config = dict(
    num_key_value_heads=5,
    hidden_act='gelu',
    qk_norm=False,
    init='normal',
    max_seq_len=256,
    train_tokens=490700000,
)
Each number is 50 + 15 x the weight over its row's rms, rounded and kept within 0 to 99. Layers, rows and columns count from 0. The size before them is the row's rms in percent of the matrix's.

# layer 14 attention value, 160x160, rms 0.252, rows 125-144, columns 0-159
101:57 63 41 73 31 91 41 59 44 59 63 60 52 35 41 66 51 27 84 58 44 39 62 57 44 60 60 42 65 51 64 70 57 45 10 53 42 46 32 44 77 48 62 60 50 34 72 42 47 49 63 69 68 48 40 64 37 47 51 53 46 44 35 44 66 39 49 43 57 47 56 07 43 52 45 52 37 38 25 57 67 25 59 44 54 55 37 60 42 67 83 38 50 48 26 55 34 45 69 62 44 83 43 37 48 26 39 48 31 58 12 33 45 78 77 26 46 50 58 60 20 55 59 57 53 70 42 29 64 68 63 69 53 48 30 53 33 30 57 60 25 50 35 40 25 39 44 39 44 53 66 47 67 60 51 64 18 70 40 73
108:61 67 35 57 45 36 51 66 67 36 53 62 47 14 74 57 69 29 54 51 45 69 74 42 51 32 46 52 45 42 52 57 48 27 54 80 15 62 50 28 46 63 49 44 51 51 39 28 44 49 70 53 62 52 55 35 26 44 54 40 59 47 53 40 72 68 24 16 67 62 61 68 30 54 60 32 52 62 48 27 43 49 68 46 45 34 71 19 77 54 56 44 52 33 47 87 61 62 66 38 34 51 66 42 52 28 70 60 59 26 18 56 57 23 59 32 56 64 65 48 50 39 46 36 35 52 47 47 32 24 43 33 28 81 95 74 53 60 39 68 51 63 34 48 58 55 55 42 71 38 52 32 60 59 47 40 52 28 62 54
095:70 74 60 58 25 44 46 95 08 47 38 42 41 62 69 43 41 61 48 80 77 30 47 52 54 63 58 22 45 52 47 59 27 52 77 41 50 66 51 34 34 27 38 49 54 52 51 53 44 20 32 68 68 75 55 48 62 55 32 27 65 62 55 24 54 39 46 72 44 47 31 55 57 61 45 28 26 55 49 52 47 66 53 29 51 61 41 41 40 54 32 41 53 59 42 44 52 45 35 32 72 50 66 36 48 55 26 48 64 54 47 46 41 62 41 35 56 75 56 51 24 24 49 64 88 74 29 54 46 43 45 58 71 55 91 50 60 45 43 45 67 34 41 68 23 44 44 61 37 66 46 35 80 58 48 73 42 39 62 62
104:61 55 36 52 38 58 35 62 39 67 42 38 54 48 46 62 45 55 86 64 64 55 51 70 50 56 49 49 30 49 37 59 49 44 49 37 38 71 21 16 21 45 57 60 59 49 39 56 58 42 81 83 26 38 47 54 68 46 65 50 63 52 85 77 46 28 61 33 47 41 42 45 61 36 63 58 40 45 55 31 54 50 51 49 52 44 77 56 36 43 27 40 60 59 32 51 56 48 14 25 75 39 44 21 46 25 31 65 68 49 33 66 52 57 54 35 34 60 22 36 41 74 43 68 50 37 61 60 55 30 62 27 37 74 33 56 70 17 53 62 41 52 39 62 42 35 91 53 56 41 51 39 35 59 77 53 78 68 39 56
090:46 31 21 27 60 43 55 47 55 61 54 53 32 54 47 37 46 72 63 62 46 57 35 37 34 28 38 48 72 70 40 35 74 60 66 66 60 35 84 68 51 40 43 54 51 54 59 45 72 81 22 48 31 31 52 24 51 60 49 58 40 56 41 53 46 61 56 60 61 76 32 28 27 46 62 67 34 67 37 54 68 60 57 64 32 40 71 47 36 47 75 30 23 17 30 46 65 57 20 71 52 81 58 72 75 51 79 66 67 48 43 31 44 42 34 61 59 52 62 64 59 49 44 48 39 55 37 59 26 40 42 31 56 50 25 59 53 46 69 51 51 22 55 52 51 41 33 45 21 73 61 64 72 60 38 70 58 48 73 68
086:33 52 48 65 67 66 66 45 42 53 63 49 55 51 53 59 70 38 15 42 46 62 45 35 31 43 55 24 68 57 43 20 52 79 56 63 47 36 48 74 62 44 48 71 52 31 52 67 39 16 65 40 33 51 44 59 57 51 46 36 71 79 61 28 44 56 45 44 71 44 63 70 30 59 55 52 25 49 40 54 41 47 09 24 59 56 37 38 59 46 70 49 38 37 68 35 54 54 73 69 35 56 54 67 31 51 38 37 68 59 59 75 72 50 35 74 22 51 45 46 56 39 61 42 27 72 36 79 72 69 47 54 47 70 50 56 44 71 63 87 71 38 25 26 70 75 29 53 54 56 39 49 39 39 33 56 52 56 38 34
098:34 63 66 32 63 24 44 65 52 55 75 43 52 50 56 47 50 36 42 46 24 56 40 63 74 51 23 46 40 28 50 35 64 51 46 41 40 51 60 54 47 40 64 29 54 52 58 75 40 58 46 61 30 62 49 59 41 28 49 54 27 52 42 40 35 39 21 36 74 38 82 73 28 22 36 63 63 26 50 75 33 67 53 44 31 41 61 52 61 37 52 60 36 76 54 89 45 60 53 33 31 37 32 48 46 61 43 69 78 42 48 40 34 49 62 43 41 73 50 56 79 61 44 80 34 23 47 62 38 64 30 47 53 57 32 68 45 51 16 67 33 27 44 51 39 26 59 79 23 55 80 45 58 51 57 50 47 45 75 53
094:21 31 48 52 45 73 57 31 19 59 46 53 76 48 55 70 35 52 63 53 73 42 44 38 34 69 33 57 70 56 49 25 55 30 22 64 76 61 64 32 68 39 45 52 46 53 73 38 27 54 53 29 44 50 24 43 71 53 38 47 45 56 32 38 75 30 50 58 37 64 46 48 67 93 27 45 30 56 44 47 58 61 37 31 53 72 37 60 65 53 43 78 48 41 55 61 67 52 46 55 62 68 61 62 36 62 89 51 55 46 70 57 66 25 34 60 38 61 72 57 74 42 27 69 32 62 52 44 65 54 54 75 28 57 60 19 32 47 51 68 52 28 56 50 55 63 48 46 66 37 50 40 49 13 39 62 53 63 68 61
094:59 21 74 39 63 41 46 57 62 50 74 27 50 51 59 62 28 41 46 76 48 43 55 52 64 60 71 40 58 29 50 43 46 35 46 27 47 45 37 29 58 48 64 80 34 20 48 59 62 49 50 14 46 34 40 60 45 22 38 77 56 44 60 49 49 71 80 19 20 48 42 60 79 57 43 33 36 24 55 60 43 65 82 69 57 48 76 65 57 57 29 43 55 49 66 65 55 72 60 63 58 30 73 43 48 40 62 39 34 66 50 45 53 64 49 58 64 18 38 46 45 79 44 22 16 47 37 31 35 46 28 35 28 54 33 59 51 61 31 61 37 37 57 50 29 36 39 24 48 41 58 55 48 60 56 45 49 38 30 37
087:59 43 47 44 60 57 56 49 45 23 28 61 68 39 46 30 65 65 72 67 42 31 74 41 30 33 44 75 61 37 50 44 39 34 58 79 41 50 58 45 61 52 28 22 46 75 70 42 37 67 41 31 26 23 73 39 50 61 29 35 34 09 40 40 53 62 35 67 77 64 46 60 52 52 56 48 44 19 43 49 10 69 73 62 57 51 47 62 58 48 51 46 63 41 46 44 38 61 62 59 62 45 51 31 50 40 53 42 68 39 50 66 39 58 54 60 54 69 63 58 79 13 71 41 23 35 16 48 36 33 43 62 49 48 46 71 47 54 33 50 42 21 64 35 33 45 38 31 46 40 42 39 61 68 34 53 52 15 52 61
086:54 31 47 56 35 25 50 41 63 28 44 41 62 37 53 63 43 36 44 62 54 61 66 40 71 72 62 54 43 49 65 57 54 35 71 53 68 82 27 47 52 29 52 30 21 53 48 33 41 66 51 53 23 40 46 39 51 18 50 65 58 29 66 36 64 41 52 44 55 45 33 65 47 11 26 44 44 44 44 64 43 53 91 35 48 78 74 74 67 74 48 59 71 61 56 66 33 78 56 49 36 40 62 64 11 15 25 72 50 51 60 69 52 36 81 21 37 33 41 35 41 64 82 43 56 44 50 61 26 66 56 52 44 64 60 59 49 36 38 69 55 44 40 34 46 53 26 47 37 54 53 55 52 51 52 44 47 40 47 52
094:69 68 57 39 71 30 73 53 57 53 35 39 58 81 47 34 48 45 53 36 34 57 39 50 57 64 45 58 70 16 50 56 54 56 49 66 55 75 41 16 30 63 36 69 67 70 48 42 56 56 45 51 51 35 63 61 47 68 19 42 73 52 49 50 55 19 46 55 44 52 62 27 11 34 42 51 54 72 42 65 22 34 36 47 50 47 28 40 42 28 71 58 49 43 57 44 59 45 33 44 54 51 42 47 60 40 71 65 48 32 24 34 34 46 45 76 29 73 65 76 65 38 50 49 49 57 64 28 35 48 77 38 70 44 44 52 45 78 59 57 76 50 22 68 60 43 57 31 44 60 70 48 57 24 25 73 62 49 78 79
090:35 41 41 51 52 59 62 40 54 68 59 44 39 46 53 43 52 54 58 59 41 49 56 73 50 45 35 63 38 67 84 64 36 51 43 19 29 27 93 47 34 31 40 69 57 59 50 40 35 58 43 92 30 78 63 43 37 66 58 33 42 60 40 28 62 34 40 41 50 63 87 48 44 38 83 54 63 62 39 60 35 43 46 25 43 28 51 32 84 46 56 54 35 60 70 36 34 48 40 50 66 50 69 42 70 56 73 84 56 50 23 25 49 40 49 43 34 63 38 66 45 44 49 64 43 44 67 64 70 55 38 70 54 72 40 37 49 53 71 61 67 71 54 57 70 45 37 29 29 48 80 61 63 21 49 54 38 35 52 44
095:63 29 59 47 50 52 59 12 53 26 60 64 40 53 38 53 38 66 49 41 64 30 33 67 17 35 49 99 72 46 34 42 67 47 50 62 50 63 57 59 36 43 59 28 43 47 60 44 49 77 39 18 62 37 48 37 53 36 41 59 42 35 69 76 57 60 47 62 47 31 51 67 35 37 61 39 33 69 44 35 24 56 58 69 76 64 59 48 31 27 49 59 22 28 35 44 80 48 53 59 61 45 55 75 56 78 58 47 64 47 35 72 56 57 65 38 41 19 66 72 42 52 59 36 34 46 47 44 40 70 41 64 42 45 81 42 60 58 45 58 50 37 25 68 72 48 69 46 51 77 74 38 60 52 58 62 28 47 38 66
089:56 48 47 70 59 80 42 58 60 41 67 74 45 33 46 65 20 43 49 60 53 48 60 28 50 32 42 24 41 63 50 80 39 37 78 42 61 40 78 55 54 71 72 27 56 66 37 46 38 39 53 52 40 54 35 67 34 37 54 68 30 50 47 58 37 50 47 63 40 81 18 39 47 45 23 64 24 70 57 24 41 54 35 49 43 54 40 63 39 49 47 45 51 54 45 36 61 41 58 25 70 52 52 62 70 41 74 49 35 23 45 62 68 18 68 55 48 42 44 15 47 64 70 41 66 81 66 73 50 38 39 32 57 66 24 49 55 52 51 45 19 58 59 63 65 76 84 53 63 26 38 38 52 58 74 43 43 67 50 54
092:60 47 63 40 47 66 43 56 48 77 45 38 39 59 66 37 29 84 70 49 27 42 61 54 52 21 56 38 15 47 60 57 08 37 51 38 53 63 40 24 43 43 51 33 58 63 36 44 67 86 50 32 44 50 23 50 65 41 47 47 49 56 57 60 29 63 42 51 53 59 71 65 52 26 61 43 46 47 68 55 55 55 47 59 67 37 94 69 41 47 68 40 59 58 91 48 46 42 39 63 36 38 59 46 33 30 53 79 59 62 60 50 73 51 36 69 54 45 65 47 50 72 68 71 56 40 47 28 34 38 76 35 41 39 32 58 83 36 37 35 41 70 32 52 55 26 45 64 32 33 65 63 45 65 46 83 40 50 48 62
097:52 68 39 53 90 64 46 58 37 32 67 37 72 62 37 51 15 26 62 24 40 58 55 44 62 72 62 36 37 60 56 51 46 64 56 38 45 50 56 46 39 32 66 18 57 63 68 33 47 53 54 64 60 32 51 36 40 49 44 63 64 68 49 48 78 45 47 47 59 56 32 46 43 31 38 58 53 56 34 74 67 39 69 65 55 53 84 75 53 61 37 21 35 36 58 28 15 04 52 44 80 24 40 43 40 59 61 61 78 31 34 48 66 59 38 53 52 40 38 63 58 57 39 34 38 53 30 52 41 66 48 37 37 27 36 54 60 58 52 46 61 31 29 46 67 38 71 48 28 73 57 55 53 76 67 66 77 53 51 57
093:57 93 27 47 43 66 73 20 43 56 56 50 60 72 38 19 30 62 68 47 51 39 49 61 25 85 31 54 60 54 43 43 53 46 28 37 48 39 18 26 43 52 54 58 41 43 77 58 55 54 28 78 52 47 48 56 88 59 18 51 40 46 32 36 61 55 59 37 61 44 51 41 37 74 62 70 57 46 35 64 55 35 35 53 49 52 59 54 71 51 64 72 18 33 71 52 72 42 38 39 50 53 35 56 72 52 82 31 57 52 79 62 40 57 47 45 39 46 72 55 30 29 47 62 43 94 40 50 55 54 36 53 50 55 46 39 54 47 39 38 49 43 26 56 75 36 43 49 22 55 28 37 56 58 43 46 42 65 49 26
096:57 73 53 58 44 49 75 64 18 48 38 40 47 22 59 38 30 45 49 37 51 74 50 42 41 72 59 80 38 28 59 35 65 55 38 33 43 34 82 49 70 50 70 50 49 33 17 36 38 62 54 75 67 22 66 54 52 68 54 49 50 28 57 50 64 36 48 24 37 52 68 68 52 57 55 60 43 58 60 41 48 42 21 84 23 71 36 66 29 47 58 60 46 74 67 54 49 46 73 55 37 56 64 33 50 49 20 57 33 37 42 21 71 15 55 47 50 48 56 58 34 57 45 52 48 56 67 63 76 64 62 46 44 82 34 47 18 52 66 44 55 55 55 33 60 31 44 69 70 44 37 26 42 67 46 67 51 60 57 49
086:49 34 70 51 56 56 35 63 58 37 53 53 35 78 74 55 32 41 55 35 57 67 67 54 44 83 47 38 42 62 41 69 66 46 85 23 31 49 32 58 35 42 45 30 45 57 71 34 49 64 53 41 35 56 60 36 44 46 54 64 39 34 25 50 38 90 60 45 26 50 37 52 69 33 52 31 48 39 45 44 79 43 65 50 46 47 38 42 55 58 27 42 55 45 61 51 26 30 51 72 46 40 46 10 60 50 28 45 54 55 46 28 49 44 19 67 51 68 67 44 69 49 65 76 22 11 61 34 44 83 54 49 70 41 56 59 51 78 39 68 29 68 56 52 50 57 56 60 58 74 42 50 56 66 82 25 55 67 43 42